{
  "n_kv_head": 7,
  "activation": "gelu",
  "norm": "layernorm",
  "init": "normal",
  "lr_mult_o": 1.02,
  "final_lr_fraction": 0.0
}
Each number is 500 + 40 x the weight over its row's rms, rounded and kept within 0 to 999. Layers, rows and columns count from 0. Numbers have three digits each. The size before them is the row's rms in percent of the matrix's.

# layer 3 MLP down (transposed), 2688x448, rms 0.0739, rows 1101-1207, columns 64-127
109:580482481499518427530474547514455509535467488510468469558562508441458432492488489472534494524515599500493488551524471522507460496474537417495509414549487423538518526501549472531468471510546490
082:432551511539467458490395460496472453550549503470468477503524481523450546490523473545473490398472451496476498550493458490466458552461466619538519399472509471481491525575519473485492472463511515
122:456501503521504553455432417499492485482538476459442504550448496500446497523512541476473500545442482585476425561436505526526500515465501481478560516535472470470525512446475587474420506473539529
087:553558478500473466548487405510514499583523497461425479497452472507543425539503461475503484475536483459513440546551481517484475459515498520531486487514520544436496471511520505545481473542518506
097:501422426471448535471486517496478544534530533462570493514501502573512503526494480553531462414510541522468488462426496490481453438489458480478480538501539465468484517554577515538528486471486482
098:501525590517445470449445513478536497532502541463506542486517498463548533471488461515537598470552440529468476479553460426471499524493441493554545523540447488521522444488483534392484473443531534
096:552469508545464497525487509497465476574507556489518535545552489455481472514539413523516519450556496539496465419477496475462448536516456509436444494549526506525519487481445513526456424485439469
104:498513530503536516477456498523563426538560508543504560559543520474565527518517480399476520423510483420446456445543516464523563509429527501505463511502484469497443501517492414561476528511426424
099:491462470501561518479585519501527502497507546569507547536495478547473475514484509485520454460518452499483508545509474541464461503475459461484574458515509463597527486554466506405494487501552484
087:521522477540570522606554453483509499530513531488523510540471497504551518468527469465474604435487466504511441416504570489517470496458578449453467541487507441511581521550501518466571495542551524
088:476483514506542459545551463489559517501511536570571508513495477514472436475552492516496591513430516442498410470528502542442455563492436506472558525474508547473522496575424546570506508586523535
112:533456479461621532502602495486489545510411508478471588543543481460512547559461566461498517455498555508494467529482496504476520470471493559544505457516483518515531563527519492502551470492472531
108:504416478568553447538457542525466480522461501500570477504527484453533441542509468556510491452521442563523540520485468548557514485482528521498533560549594486473488479551463558514413528478542512
091:466529533417497557501448505531481479487544493488539460546515467522480521472495517498420509467506529476533515469592508524457534524573505533579498537583512478564440522467529409465500534468522550
089:524442516496480493436559476520514514487536537536493450522488601520555576472600504529472497508543496456532490574552516547518472472476516497495432576519471506496578516446492528493515448588523486
113:474507564505394479531460498487531509491401509569516485530544444475500486532541517474424488482525528463527444564514565508473489541486465451521549473471460480518462447493444495440523454570465496
099:457467503548436480581502524534501500393515485517475462452562491478464460494543500580464524392551500537550484475526513467560465506454518475519540473482470449482470573486438509518499469524465519
089:539557505517447494471543435469518451512527492515504535479590513491492552509535472559526409457476530571507494452531465486497511435448561476535514515504572481548485462519537460524527483464497503
104:524411526446566535490576561461479478479590472507419520492459500507472529521564486481464477400503462540471480568515518444519538484458484510449464550578577379575472506487466532515480558481510543
112:561492520574540530539509589506482471458531586546487516560491514475488518502547510487571525496551459496481527579474437512549511463554509502459500528508533472547486494489506566497520581481492461
099:486504526478484527584485484470480467539436538432504442513465472502525507422542471519456473504545366547503401522531521478506545470433453540560504574479514438538489461448434445477503511487453528
125:497521485448493482439461511490474457524447519524500525537426512446487518446540497540468431489493515441522495608519454529504422510548465437417507497532525555525515501524470443556473517484505491
087:571505420481529481509580538518494519462450523536497433525489519468486466556370482564508560501509464492428492506503534451466496547504554427507534533517489423500474464442463455526495496579484512
099:457418500540508536484520423566472452532557516497510525528458528452506526521479495488523481540567511457460530519436476491504451511535488477568529519501485535587530483524510469480477586464562507
092:523445461534487512543451480560450496572457557508595533494477427451507496437568485584546540531512551525494407510550513478520490553459488443561611447484528499505539520538454466547479496468511413
111:528431515484469529534535507433494552457537524485449419450582537480553424501458464501504521473501446563539467508469544508533494503505525601453451511532503440586583449465417553509544475500522533
086:554458506594449489490460495493626484469487492454422554486456577603472559531477439440452436412478479521503518463518491507464527525478501524484518511485514544523543481619486524473599455516503488
105:536558470429501470489529454462491566538501511510476462512509485541532500493557490502524470483440473540437504490434554486553467463507505487472473550457482557453542582530542472456537466421487516
105:519440509441475531492536593552554524531483474500545460526515475453502461561445563505495486500510544435548480487511477535522491470493438456416450466508533486561497463522483462480499468545485496
108:517543473480508470490465462515494501584526504455434463523429472488481560573453475475535431505501516543474494557496516489567512516523480523514563490483498538514597525471566588504511554440483546
114:468506494510526490483508429521491427495534514515445462517476519488467483496452506570531430451541561453531487493452477482499527485511497509532542470452491505527491544545531502474476523536519533
089:485488483508526518478460569461591489496484514461482495543482577565521470445455506484508533537470517554478461451451539454468514523472419489430499402490473449523567478532533540477612575473478510
085:559505508486529492475555480514464536497421431517499485531565480504441470480505475503481442500491494501467476519462479520464487504538506438488486485449495548503474498590595459496441485490495494
102:486447524481507490492568576499558518447520516479573502562492585505490589529513494534489508467501522532531540553530397487508486546542509463482474514480481487522493556434527536491530513469508565
092:482457474543553543465471538590536427476553563516504523469522411539510502473428451551481466585486520520514555469499490522526491566464566473464516490542472510538487514482535466550526548456456464
119:480524496444441484505483572509485498464597535507509472476493510479577542556521563453558552535492423506499547518513489493474459530496497565517513508435537579470506565489631452509578461447476453
087:569579466490507529470478542435574487442451538529532506459437524484509497433496528532546467501474524524511501516510465466541459486439446581514515557511486521522486433485465529523504540443501476
103:462496546553439457548414495480482540471497470454535522509487469488514511431508545526477515497557591534557524476543521492490519528537500447480485475451489595511516427466431493565566558452529511
117:520471502517518544482506404576509507522470539470520538524471477544541454511477456552453515500484516435519445475559516520576479442457483474525464505449437583493421491457528487481417528460547456
126:452524517530486501544533527499498508498528519509412436511519487467543504528415472485445534434488522554547430504521517514518518565552563472479491529532463500468496554476556530513528463522474446
110:503524456497432468522549480590546420578509580472509482575475519528479469552469528523503464505462516523521530533507529466568540486481504459532395544453507478556529551468504579524514526525504537
092:462478458569471442546470457489426551480478499538534450490463569481499508485554489511505524475499496527519516469531488477526456449443509475412518508447481428515492451437439582455465460528464500
091:511470459543501508506438522420492506554572510502455456548546565541569458538482451527502512540527601534476551543442429473568539444595494529499416509423573523495553513525537459516535522495473480
089:455554425481543489481540496515518537528466542477509473456510492437465545471483488555617560486521473522504461448457560478533531530491538540526508536523521552481479470452590464419479533469497579
098:494440481493492469555472574468511486520554442490541458492523469547539547536485505571462550463500489479543504500496592488497450455497499466482542508490484525505495596465541503485503553517551419
089:467499489517587511487494518425525438559538533499463549496469460482532449442386490469584484542449464543542419468540486508543464442521441467494534519476465472499463513528466547499471425535486488
115:497511594504499522498464491402461487522474550552504512537490466500509488490440507506535483471522545533447498497484512498546535507609445489516444488517528555513491541485530506422587524564499489
110:555502446471467537459474514498483551511516429510497466489452540493513453521503465553448440503469529441528513528476463489447481510447486548496510498532515532483475533443567421492588485504376540
108:548463512514470481439538499523478564444413499563505519447551489541535543535493464538518446536429449467512499499551480554464460581492492502451462486499466460524459445521412517479599531421539482
108:522454489489514514504451499432509549485530530512530541518461478560434526421449484489541465600496496477530467469490504474504497496446506552475507550533497469519462545483526435549486531442506504
098:502517506523552518458508552499470514457532534523423525466512525450452480453555543463546457513484458478453537501562490498517545468558443515477563502535508558439495455585491556521526462458533582
081:543480430485490494475602487509517511472525525573468468519519496461469501419543530498574544494449566416480514515576540425444526532573531432481437485500512479415579481525522491460484516505532467
101:530487510478498469538528489535489517464514505445436490489539479522522464487508434516538505554515567586594519510434477487439502508480469498530476451532470505500551608528462522493508555489494525
081:535558592474479465487486506555478471480488484517526580489507523500471438509489511491506479556521516520528505520487458515526542456506506490549454446515571486436534514429576464517496464482506546
104:525524433469451456580496467526454538528518529472544500528490470584521485507487483516544491450507431440516463585390464450513459438536476507532547501425447470485466544484531541495532487482496517
097:476488471450540464523428551520469457503480466526480486502422458530483505503429482518551543433488448598436478472559584494565450536547373484522494519459485472521461564484513549459528491516449553
095:529453468555547491530516519518491513491574436507497410465417535461525492602486494514477494452490500564555467517441505557499639457510523557490499516504513530548522515518529462469499484498545499
091:530501501508545521487433591442553503551443449500501546459520405588539479480462493557461527544494522462450473446504530515491433469456423503520398558525510556504555502471497481541495488407484443
099:485484535495470486439513554565478488439434495465542536460480549496497503504512506514450555547427474452504494429464545476480499498450540418425508529504544484489513541531533531526490528463546493
112:471538462495562502554559495572519537507424543577493472460564490555510519517487476521489532465527554495482545501489536546520512449436465596625467551556517478507453521494502489432499446512484506
090:485450522545495544521444470524481494474572534499588466478505516470484398512556506439488543473529458517477439482470450587503448583541505518521432479522505479447465471501499515477509487471490462
108:516508508486428501491445512421473473519524471487521521509507531509500470535501483507491539515505487542452512566483509499420477537548554481486519460471501477486457552536527523524458550450483468
106:500456543471498551486429517482541518500587542433515509478538532469522495504504531475483489475523514583426550515517516564439496515512477468528483503484513515509479512501479421569420445473469487
094:535503502487518516485548505575462527522517425561615527485559526519464523489602492499449460432485547450457510505536516530478536512462507443482509516584464516487554577495523446453487455543443445
107:501504564453431464464569523435528561539517475486526514529497479485546478527550451474456505540457456518477554576488540529491477514506476464514530483496558487446510542526511508506525545482500496
088:508530536445471517479481471507562514480406586541578470492501461504427580486464427475483403515516455485527543488502449458507508465487471439573515533568512447477542524511461492509414511506548604
126:440467393535560562528562463452502525437532539466506554464507528456522455505480524533479523478518503475528500454524451488505532487512504526533505418498494460491513459575435544533553484493464487
093:460516531498514496529472467565458435460456500503537532518497444458536506532476532526507456507529545541537558466583527517524533476438510456453418524468612438530527517498558504499519544454466476
117:535548499495475501455432412463410463520458545508548544432561535503493495490592558490498566448504496484417496524541546457461477556547445496539558470514486517501501471440457492475528423488497505
090:499525566499534479478449488501512510451521539503512534478437494490512511541504541432479519456520493465467536486457540480534513539487500540506507525501512487513502550490500546396468552567510512
099:601480488520493529518516419497493477477534537458433459518511479439498540509499512523511531474537591456528507473524347438512483563524491476490640463474444552470536520464438433478487502490502495
092:503567557478526495516549527548542493520522461541409503510449542444487521522438481464422537521523488529521463512443521544418466494516519499507457502482440524452452500505563549415470507412463498
106:480525421522507590464453507525535486490526546445462432500473483506497485536464498515504463535507512504552474507489457503484494493496521500522598504475514523522473545480567546505474532434513531
114:519553461503483452503491479554475569447541543516586510534496532411558506538511461547462503526491523468473442506494502580396568502503505526551489510466488530473512445518513518557563488554495469
113:494505486598541514512577521486508482532480546595546545487499503494534480511465547530583533484487452502572458494526521469428519445490512446532552560532452509487480548490477428548465526477415449
087:507516524463523465613529529477493546412512571530517433516574554477527565548473496525522540497573475444536498500455507539485447516485578444532472499482532540502515495486517461516532515521468447
093:423501519475513499509559573527461493528466443565481465445470530454437504472485512513526547497490545572521533443484505535560500451549498553441535500495533506500502518450557526556572526540483523
105:452514530584505538432514434441449426550595576539419568502533526492511418467460460473465504528488527563508520513546546475502493461471580533459408492530466472541435525502515460504446523477458510
141:454488548495556537502540502529511474542521485462468449429559489502453523521518455491518503475550460495466500565465419563538566588490519464445503437536558516521513518558469493456517534489512458
097:497443481547490468570467519567448495530501432494511469561532557496490456566514512452536456545490533490501492472469471465591494514482506509486468620535414515500457519452481548479485477570509474
090:489509537538568509511510439477506552517534537528497514554514580453435445448498432511513540464524466476498554529475447458513532509523467535453509472513504504452453488487480446542490449492452472
090:461496527493532513531523499525451516552548513597500494499463506513525410554476520553468502514497460545537476480531556468504565512501465581481527497516615487581471513567445516522464486549554495
106:485571520513530501499514496550519511478494470460541495527449547575436564484543563440551497518461566496506504575483519491521443436499498457569529534485516527502487507421481507505481469565527529
111:445463552488458540484429420592535476469488482515485472485517495536514526494576464503476553520514524452491532496547500529495434457467545507585478468477470502524489507576515484497493471464442537
121:510443486482510473494529559503535511497539543460462446468533507470523497579505485446494520573517540449474551468492510518504479499492457530478527504475488510554455540521499507457513495512416481
103:508486525573557577525481506448489489562505529558450458544463540521485478537498500497497483452410475486490565468463548519471511558451486535537466553493486458511447531506512479470514495575556490
098:518492520463527510495421570459549485572380521486518491505537473466482522451478505443595522458566476503509594542506425559452533584448462604473426456494476573475526525458534568502504565486533466
095:503569524484558499527557546441533583410481502516535494522461505468519579471498520506472525485491565446474479453506486488590388490541519482570472479530501516543514464524494480529526600576542471
082:534557391482524474506529491453505512462491516519496521511491497539479465518435511500510582442441422465475538448558459506541584509479462502503582516549471521486530479505549411506549499492526520
084:462486537469464589439570444434480431508520534505518568515533489486508492454548486474455547448411441508555541482502505547479519424513534438500524517608487551511428480477478531532502503496451545
101:549454474511505507532517479469463525472516525437500554476409582483511451482469516462498500498483486500530480485460450479470528506526447498513496565534569475550547469560504518463485551460531549
096:486514529488516513507477542479541457455489535480535453553531456492516468498521484574532483478502511580502519461462541528484476489525483559456485529537559483486452560481506440504513461532516533
091:484534513539513504447478509472482531418509505504521510508516476523488466539503527636483474485450543558557560506532542418500481532550491495502526500551507586487579470543476464543444558523519484
093:530445544425484505460540495461512481442478506475544542586494464561539404512506478552463491509469543573519572481535537507448494511455469497489519515546515533482515478522530479517523546543504493
096:556531514503526529585501472521533552447506441483522421510439509508476507514540497518500477458440558531521500470511514496542404522494529422512479489506488496493548459521488548461456533462539460
107:428459562493500476443533381411470429555456527441452525516439535530480547557481499495454565529515456457472503519499529501525504515483408504474483548453500446420519480572468495495478413504454534
100:601581516449513471503564488522473486478433522561544484481516501499483556500481474526462534504455438437536526482515450513524486420499511451449422514432439461501501484479473507447545518415437542
085:516508525552384537487510454624463481503429534494419551517456500497494472461479457553494474475451491446470521523479432547522507497510517476486563479505496501481448519412487470478476558529461480
099:530530472504527552513491493476485496566509489459548548451464487394502490564466449525554489435512480492487507552477459521517463526413516531492515535494523519549474449520470508434474471454531540
113:563431504544565476431494516458487461466433510543438483518518489594525413570514453489487497507447498466473538496557486530614602513471452549516487468463490481546460482489527502485555530524513516
127:484497448564485480525486427558469518541538468494535456545517467516461543571503493459519481439489397594438503562517541571545530540444493542564554550501599498474562465558474520438531542571425569
110:528541527481495514471466415500475516466523522527590488500474508491537455452534516429517507497468507478474503524499464474528458503584517462560488490525506536524474485471463484541431432482611501
110:474485462500506501473457517492446499496524478514600543534467509434486488509518468512531509540453517513563491528437457525502475471502489570449485545522557463546522456436518496521545543533548486
100:529508438480462459523484550543547526560539500523505439492540476512462424515554444552434574496551531506469506488511495446468459482453491464511522511458513516510555459541501501505546483501491470
097:580503511489503457518539436507503519492560472510522461505525490471502518458551505504505485511536423431484514475492444522483501545471462525485518459491553520490543528515447518524555489480494522
079:484507487586513464552513501453562477500525489522543490533536453472498508485464537464543459544478493510523460473538397454538491444495508398500481511510522558502567522501471451435480522483534464
105:572452522507503445577468512533491453546515446511480452489496508557476523481503525486513528529464481466524595510481452537549458526510460538413517541473439488479550537521578493411435498462509502
# layer 3 MLP up, 2688x448, rms 0.0784, rows 1102-1208, columns 64-127
078:472481488482524489566556487512551544484496491541508481480479499494519433495485453422523491562519520465489514456510438580506552467588524446509542531576529481531535456486486571519473503508439600
120:571531521477546506542513475461509541483587500518488417519507474503493443542542546496458584428521527553446457425524514496505547501498367491457521514464449506502503436516487538466486504525491541
094:565475530546446497436515570518442550397529468510513515554510537512419530475579506491523532489497477554460536519493521469572487537495491431514509502510487463545517506473503540477571478492508446
120:487539507538554488508563497527487424445462494513481481503528519439498464454475520443456523559471474497485488586518504453492546598490524495527494491472480545518533524490452508477474524460519510
094:499475414529478499475610482546465481539514526550443521431536502486456542510493552477464480474489522519511546584462587498467494447497471515487454445526525465482534504485491550533506481509494524
113:484537460503482581494448540410501510496542497566484521439473479477543590558550557509472427518501509532503511555496497489515603546439506492533504558438537479433472561486483511490550584488577455
089:465476499483514440524520509474466511544548458472477520543508466488505445427502422476459486416531516493505535472509531446479466485498513509496468510501458460509489518563454471511488531480446499
114:479449483459443509559453502529487512434503415426512488505535442472517541484539496533518516506488524485495554519464514520523544522493537544471447504499470531439519510411516505581522483478459529
088:482488506478471502478476530566515455509466489439542478478520499484415476467466560486513458510490484538478482537482443509490544513527483549556542475449569544437418537506479538585440527463453417
090:525534500557519498466497518469450470569488498510495552491472534544499594555510570507522436488634467584493544555442474458519570482474547513542509466408561498493460468495529531485490494462468440
097:483500448421518466518552533481490523494480502439495524518565467437517543520470495487444524460513546522438485472480552559518538548464466474526464509486477450527482551526512489507528493456483490
104:514438522548500420589463508518477476526527561487450505472480522524521478544472465506545477483467505492476476496480467535594460527492543436419535510493547461433444485563498434509516465406472518
074:500531508448474584446503469488463455500571455506541526498444437476492538492491493489432537462485522442509552455519514566444496554492534479564447494550513513513473532451499421456502470549522545
086:584518466546535531499501500546454511594537479530466488502483489481506548495536490481526522533449538525506520541462537536461544522559470468442488500450491516505528492523511507546478488560563546
092:512504562491407521523476497496529542440466542590493458558527487447479528521493538530391524449494528479527443534510522497486479562541466447491553541497418488510460465500492502550493431605442548
081:476472504539468478556567545483525516390488480528453464538576511466407521523577532520404532363539529542481474461524461472481480541460497513483514472499497397446468507462487466551485493457440511
114:456483491531555503524500486513523489501427493504503476500456471524509467484455519498488575518511475402515461585490545465491501487524445499445479449494434535413461509418431552456474481495516527
114:420547484538431513499432467476469548478445484519569525543530478527520517493517534499523485580481464451507490482503458531484466491453559549554560444426485582484484526540539527518487463507494537
120:549500528524529529474571494440555485541449495510496459463497466516554476495481542487451460522515474533461474461591543487488474455513470492463519453561415589502539460487501544524491494509515457
091:458578476502525442554461471467518447526494516473475537494442501519557518458512499508459432567449531470465407534493481422511503498458504520563440465499556520555448522480499473430535502499487461
125:532531486526464540484515523433486459501446628513497501522385536479497530483495508482429556490506507462480524516495536559515443552510491505465549509519530518504509471539520451550468463439437537
090:433465542569481519473455468482451511460522441483543566520486479528520548428608531446458457489556489502549549468467500483545550471460447576519442541370486508554492498498498508445475499462479454
084:444490526489437535498469455516535515533546493481483513571499445473498532505455500510488497493530489479423432469508526516507510443575512515610523535483443522496559546470486546475493526436465509
087:507519504451473517468552491465508493497490424475530517494443464516531507506473504483527551482424504530451479519444518500487475529547556452540478543504516477566522474528551509508485420420517432
102:511528513478489512479460486436523541506556551435515409504505538495411502511486413562501526461502443483433451519508491554488469542517497525514450508528498516501473507472434579511511461451435451
102:506503516438473508492557523536458507569534496507637471577503451465529459452547563536528537578481546492553462578450431432502527461491439442568509463560502471507485488429489532512451531489463501
089:493538480487455497477460516507555506559485529534466466487551513541505515479520438432511472486476545446447480477535580506553513481497480461457483532457528517470432513436502433456513397492473506
093:517525454471499521501493551570506551486492467505463441554563492447537442570463465473499474519525518453569491473501546540478415517514464456389495458524470516532448536488489448558464512525476536
108:518478519486484480479495532522505486498455476503434509484432547496430505456523502454571475499570441557518441423548526503470569504544542516513522502563489469561431483491468546475488507577518514
100:456552526517506474477546498576503466504476505504556536480462464513497525584546514545491428490557537563479456496504519502480488462534414558529563459467465460552464520480484473465425522569538521
115:546532522479443457535522455545417557441520513531548499478559426467498540520534506480521490510537479436559477477505467449477479493535519505550507516511519528486458565455447476509395473538459497
091:490505502516472486441529526523548456492504523416457517498532525547559560489479506492522525500523523471464530512520518496563487556543494501479502472525542489535505554469392527490511506506523525
102:580522450540494559471473489516447503543535489469464502490503521518464467453457471527481455561466477453440472514511515500521495491434580516447540416513433499570503462451434431448479487577517452
090:525537554512408458530506439504487459571468460467468481508490543495499470501537583455526521461504501489474490563487562433480522467496468514494509469492501527487458473471492549465455510515520453
111:489484522477492451494501528538476485555553445510556456434538552464467488527529572434568472504492429541466437482488522454436500479448541447504557454657471449485455485500491522491533535471534517
082:401474508521533481481509514510524489509477470502422526553491501468530551507549471482435493494517505544522537505475527454484482500443557532490443497506475482452577485507571494481527515542504525
089:483442484473414439549415521431522558458550517491511513395460512462531483405500484498484506527551582519471505431580485499465427568513471396497498490499455514497466452464464436575523526505496501
118:449546494523480517510480464546455501552463541506500515536506477520501483516532589519440496495477499522493424502470490510419478441539505480462527506500515492565462483470530493541476490520432467
113:487511505458442497523502480488541555544500578540389455476521493528539464480462484481490486488474523448512483493481534478443512509571516466448457521554422525488475526461522469451558445508530493
097:555480465472477534505525424513521545542517555582480452473513564422493479479504513504498490523465521563508510520507512469495590524486498472530452497471515511550494555530540572497479571446525536
087:503520462459507489501493493545480501448457415547446504467481507489468454500445502409542422545485562556462510523484506530442441528503510454498484501532451500468467444447496439483489451539513566
093:524539514522502518467556521539512552527477493506488561381501460489473462532475544546499506486389467455512514534541519525455501540451514474543525523489475473527503495528454482475488476434499462
103:511461540546510454512511470505532424435477452522490469521500465558465449518556502495422450476487487496485466595574482507443511476531410456496491499457480464524588573555437504536496517543498439
097:559532470553442525480497510506510463462521461557511486485545571466440492453443506515502555507490520446545493491530563518464487509487518524550511523462566473489458524530525456530557408510548465
108:496494509483421465512567575564521539452548503496543457523542470571513537553546495480409541419548491482480559532429493495499503529491491483517504482517557504537523486510538470434486540502510531
096:507490495488565393525481515447518470496515571540463513466454450481494526490488485459460425493528507570532465449409557540481482546576378502537418396557537518545524582522539471451521563560490501
099:481473529429515550480540450584429554519459531449486568546529509510511519540554486524477460485470539532436510492526517514524511451486486519491509536431442537459535433513412542441420565577453511
092:565566528493470595493548486520497576430470409595510475429520473525533504576417427489506494501483477435498506507531479554478463541486405548464518481526448479514472468452477500430587519429504534
099:512513488473426480493517556478448447479463541483624496550500464475423478520491519465537575517514478537542524463560476443433512418483462464480539520515522473524372531580475542458529565494441494
095:514539522501497525470468492519543553522479467464558445517533531532486468535527568566548494527503555549413483508478539443480517499477478542517490491520423454587467541476476511486495486460474504
076:466540433425550512478549475485541512480490458480511466497494477499544541471497419473433508547452566533477443525501475418503514461453510534512523431547524493531540428516572534481457505451503546
091:511452499426501483539434522535433459531550513475544489531473508502528509541552444465514570444547523561432489491479434522486516445548519458532493528448492490478481537544519529546523513528494514
073:487538415543490468525537558475480502485443590501474514486515531548548486494437566459481488547454488501407520475544533497465529460575488428507525522548509555520490457544468450480457464442439499
113:497519563512568499456556587496500486449459513537467561522512550470455514519498478503510495552500546549453511465624479540491488568515507540455500486591580492545557548548450514457525537511539530
114:581509505535434554471549509512512529484482525466504549480603487483479498486544507499425480531501525482558491464464459455410539451484580450468487480537555515485584518526501527482468476452544501
118:500522522424457498499518499501514465527435517512515567564555467504471499418448494529479519547486506442463494499537487415525407594495468464472529460542483482480434482535467562495549501528433518
102:519496514498504466481606458586500505496541504457466469507463502451448485494544520450529487478508466534464509516489471432492562490550552451481508397463450461488550543541486497468480501510524545
094:475592436556525408482480516495478458544492516460470477379465450541516511500496533562520537472545551571511546523495488409494495561501496525509413555529473485520496452485506482503452489529436537
097:489555489524501456468523518508500480443405486507582551468516495492507542465528536481479524466494499551486527498541525494412489484503502484534510505523540475506407488468533537538490464534481556
114:525554462507462474502560547456509528569467506541456525491500514568540578528463472545500468490530469537460527522490514422457584433493524503455548529497523543524471474525546475530524540496569552
107:540458511410525466542488489473485495569585491537480509475475504464486468436524443492493491560528461548426483473522507426525548435487411509498503468485538526552510475502488499419474433540515541
086:516534491478480504499455500478530569530487528479457449532556517470455511462497462502486462531579567552480545485566539567520422506537471507468477480455511512474462507500460551626513531495465505
095:477537420486470481486493546465539533523471519462437535505505415520529503494407518482501436556497423532458456480469473545551545521507499513483482429431483513508477433475493522496527477481541524
102:537483463488521483483475521422540547485436533466467481529592477551540459594514571550460504525479475462479448498501470536487462545576508445506533532542613502519519556588519502547538563498530475
093:483498514503469517534444506473466491476548460477462485492493525483524438499605537476459526529466544484491483514498527507505511524471492543488481484386557564490503468529567484567515487495493507
118:492449444615552511535508436535534463449474505565470457480553484466513423540438522451482488447519468495523486527531486556448499482530446487493472507538516483504555500543501441468463518445440480
106:459412445539468497430609594500457537471546517432474499454497494500468483531434487476476584536516480484479454501478529520499447521452543528547512527554543488532436511478464539460490436508523539
114:492518416548442582430542475549502546567521444480542489465452453460462519538507535529474542473574439498469428489599491560558590489483548476449443502533419524499489524441550528587483417475459463
076:504500524525551521548557493451482489525502523405583477445557569475513469492474550459502493459455491538436500474487503428509515513491498512507566534498485539513460571428499579488488515503485481
087:496501535531450552512530447496498473458519505433563471473490446452553562472435491505488500491501505474497480499507446449465503546521454499479508473529548510501517490468399540518513421477555501
100:503499488502450484526455518428457449454483510448548515515562485554513475494544514559579492474534473465493481466497531451558508478487431504459566534512507463575504463509467523616546500475513501
095:480500467517512586517567536534484444503485525498448479516544472516497550552459499532501460528497512486448451483430468550491465482496520559450529574470461472469537555566523562512526515467407522
110:553455447502476577522479528507492465445459573460541540525535506477480484508464440445494536477443495473558553462522476483478480447530472506444500465438496543497504507524453550549512514535485484
116:516520507481457523489473480512507568554540436492558506499499512433499446471458477444532451479471424458474500510451532482472445472510514522537565460496475538505505511524442450451390450537455460
091:429489507559496495421535509476478592560534527473509550536460425377498455493462470466534487485494455438546507529513446498493520462457457525519578481500415511521570428524499461531443525386468476
104:499459462548568523503507456485513493476542507479539533498580436433589472456465468499494507544486429480503454526517549474525511535462479480588487505559489502514526504492446508430480526447457512
103:511528536517543493506476483417472422478541598495492505527459472516505517530422492521535548396553508598492438487502506510515454554464444442439523562509549482471521454487505534566540572433464467
136:471572508461518459514537455572453482513542460532530456483567515584465501540541502506419478455543515489533498445481476514516488524519460502490521501490505545473514504541519410474507469503461458
126:520514484486492534446523475473532499526487493518425551419485566567540562494547555475434512514526520518496523469485542571427522481522586428507484400536521518487533486525489513550563480429456567
090:531489586494545450513546484550602473440520455507506591452444534480527507522473522421472515527523516606515491560553530521490442428534497454526490487504493535514517415465509466520463371557461447
107:509582495488521492480464477575487509457474501473526547617489433471470494504480505518511520496536513528449509475438485468403465454470509496441500423504503479461502458477452505459484541522454561
122:539479485563459481464438526423493526521536510580435414486555451508524481515472487593466496437569413460508498490402490540450541569521525549440486463492534513568508507527458497504502515414458483
108:449459464546491450486515553543460460492563505429489467511510487507536504386565531421475444459536518432488553540501535528516494488446438498485464584520437476536533522541433513519541493505444579
137:487518466498508534438495521446448486599510559485505514517518485462489441513543476484443567459575445510475456432548550524512475496467553517476546515469554539533471529480476546514502505445538557
115:517541521518480399508496494501528471553512445500492491415471491536505522493490491569568545482570461498526465507527499505497466521511530481463487461431518491497487513498496545546490579459425516
103:525562514533526499496558524468478502440536437495527495529500551530542469519517439460460502440448466482477467494526548526444523430497571476401505457471437500474485430562488478543478496495440537
104:550464461509484496476402456560541449521485525526500503473536562488549487455490450477492476541509483533546534487519495440489613524420476541485540502455483477539449480495362556509453451416537593
086:492449555462460506540471521552531489509464425496462466471484506495506495476507488458517452548548549483544488549499588481452460489539459459486412494486510477491452527444421553500410492563477500
081:513576508546508456519524492528512490417514442440521506502473447550495524514436541445514558516534533435495546581448484510488524537560511559427451407435571458533499509534526491498510523455449438
096:504548458517472537536447457506509508620521546535534508533453505538512540510480495411422490500494512492481490491476543444498519474486464449516559451444602564477455622510534497504523454475540495
092:461513501444482521534533430530527614456487470561465481550493501468495591482583447486466493509506548550536458544490523502535536480548543494441531538516498551541463488505473498474454520515459521
106:534504485516454533480506495516527535556510483481528489481536571534513482425515431388517470552589499502466466493431441558549598445462539456445440451479523458482411489496487569459499481467520471
096:519543453503494561439413516490443522519529518537467506449489472509488539502474459468522461436502515474580526499435491541500476453534458442502481488428494480551447495493488544535489480448462535
086:518526471482530494493500497537508435497516446484536542528507502450539545500497384453489461507575481512449510506516516444517432489487431482525532473515518505570458546477533498514494520492476506
093:457468522527545480509522437422490456577504524515445503448470467528515573468472498513422503549508503481464494487483505487519482509516475495504518525497524459555447475509529454495434418422486541
098:463530429562579404459516551557442534512540503542482494467424534474513446521476486503467483515516543533534488532478615492460523477438451480526524546562497508529487501515515508521468551537519516
084:510477498513518425530558496382502545478505433564528470521542495513536543529495512444509497577562525573519543491489534429523435474472451558486470485488482464449528460514504579526460458465478510
088:542532479473565591469483502495554501560497486486508498519486488442486500633456451524484474532533504422452476576544457446507423512433478496501492475583547515544566461494518513459489442468535533
107:499464503476532450466480492484433430438431481516477480545494505504551430538476486421464470469530476528507516471554496510521528443533471564488502552566484504527463473495518509392470622566515556
132:566465517468431476481490510480534488490479468492494492496522498465452610456511524473462492450555417469498492470457548486529502436501541485479510445442500491498514562480577549497534383503497493
103:497469481490497500491479483511496475566526471509378480483521456441425545505554513571484497524482476518552503501432525429467545507477470567486476495499490422563519534552518534489519561475564487
111:516531525485534525501519495487487439476537472477562594539461548508464517487525498543553521503480492495495500507426493513547490504434541459417515521501474400562563449417460509478553555550450480
091:477541439455435379554447588517462500540521445497472523440469504465428497498594493503474451496518519502516530528517503486478464519478488443506455463447560531470597531501454523484521499505418542
095:504472507503499446413501497511480503463547500377497489492466481455560497513480609539454507569525481505527444525510523503542425477522465445466442475598460458509546563498553572538452490571522523
080:591479505491482518491517390511510481425479559449611514576442474464415424526480510527487490437503509530421527565459540455483490503471489489421558479474546394495508501468469536465510525507484471
109:471513534440471466494577498488523518500447545502468503452507408427385543519521536462506487480543533507487515463467422539433454517561449462518529472482463498591529543518511539553494610525530510
090:492503592473515521516505448463581479485499518488526568479451509527465582489487473591511479514466478486465492529418512442518517540469441496509522490460618459474454514451489500492552481501441471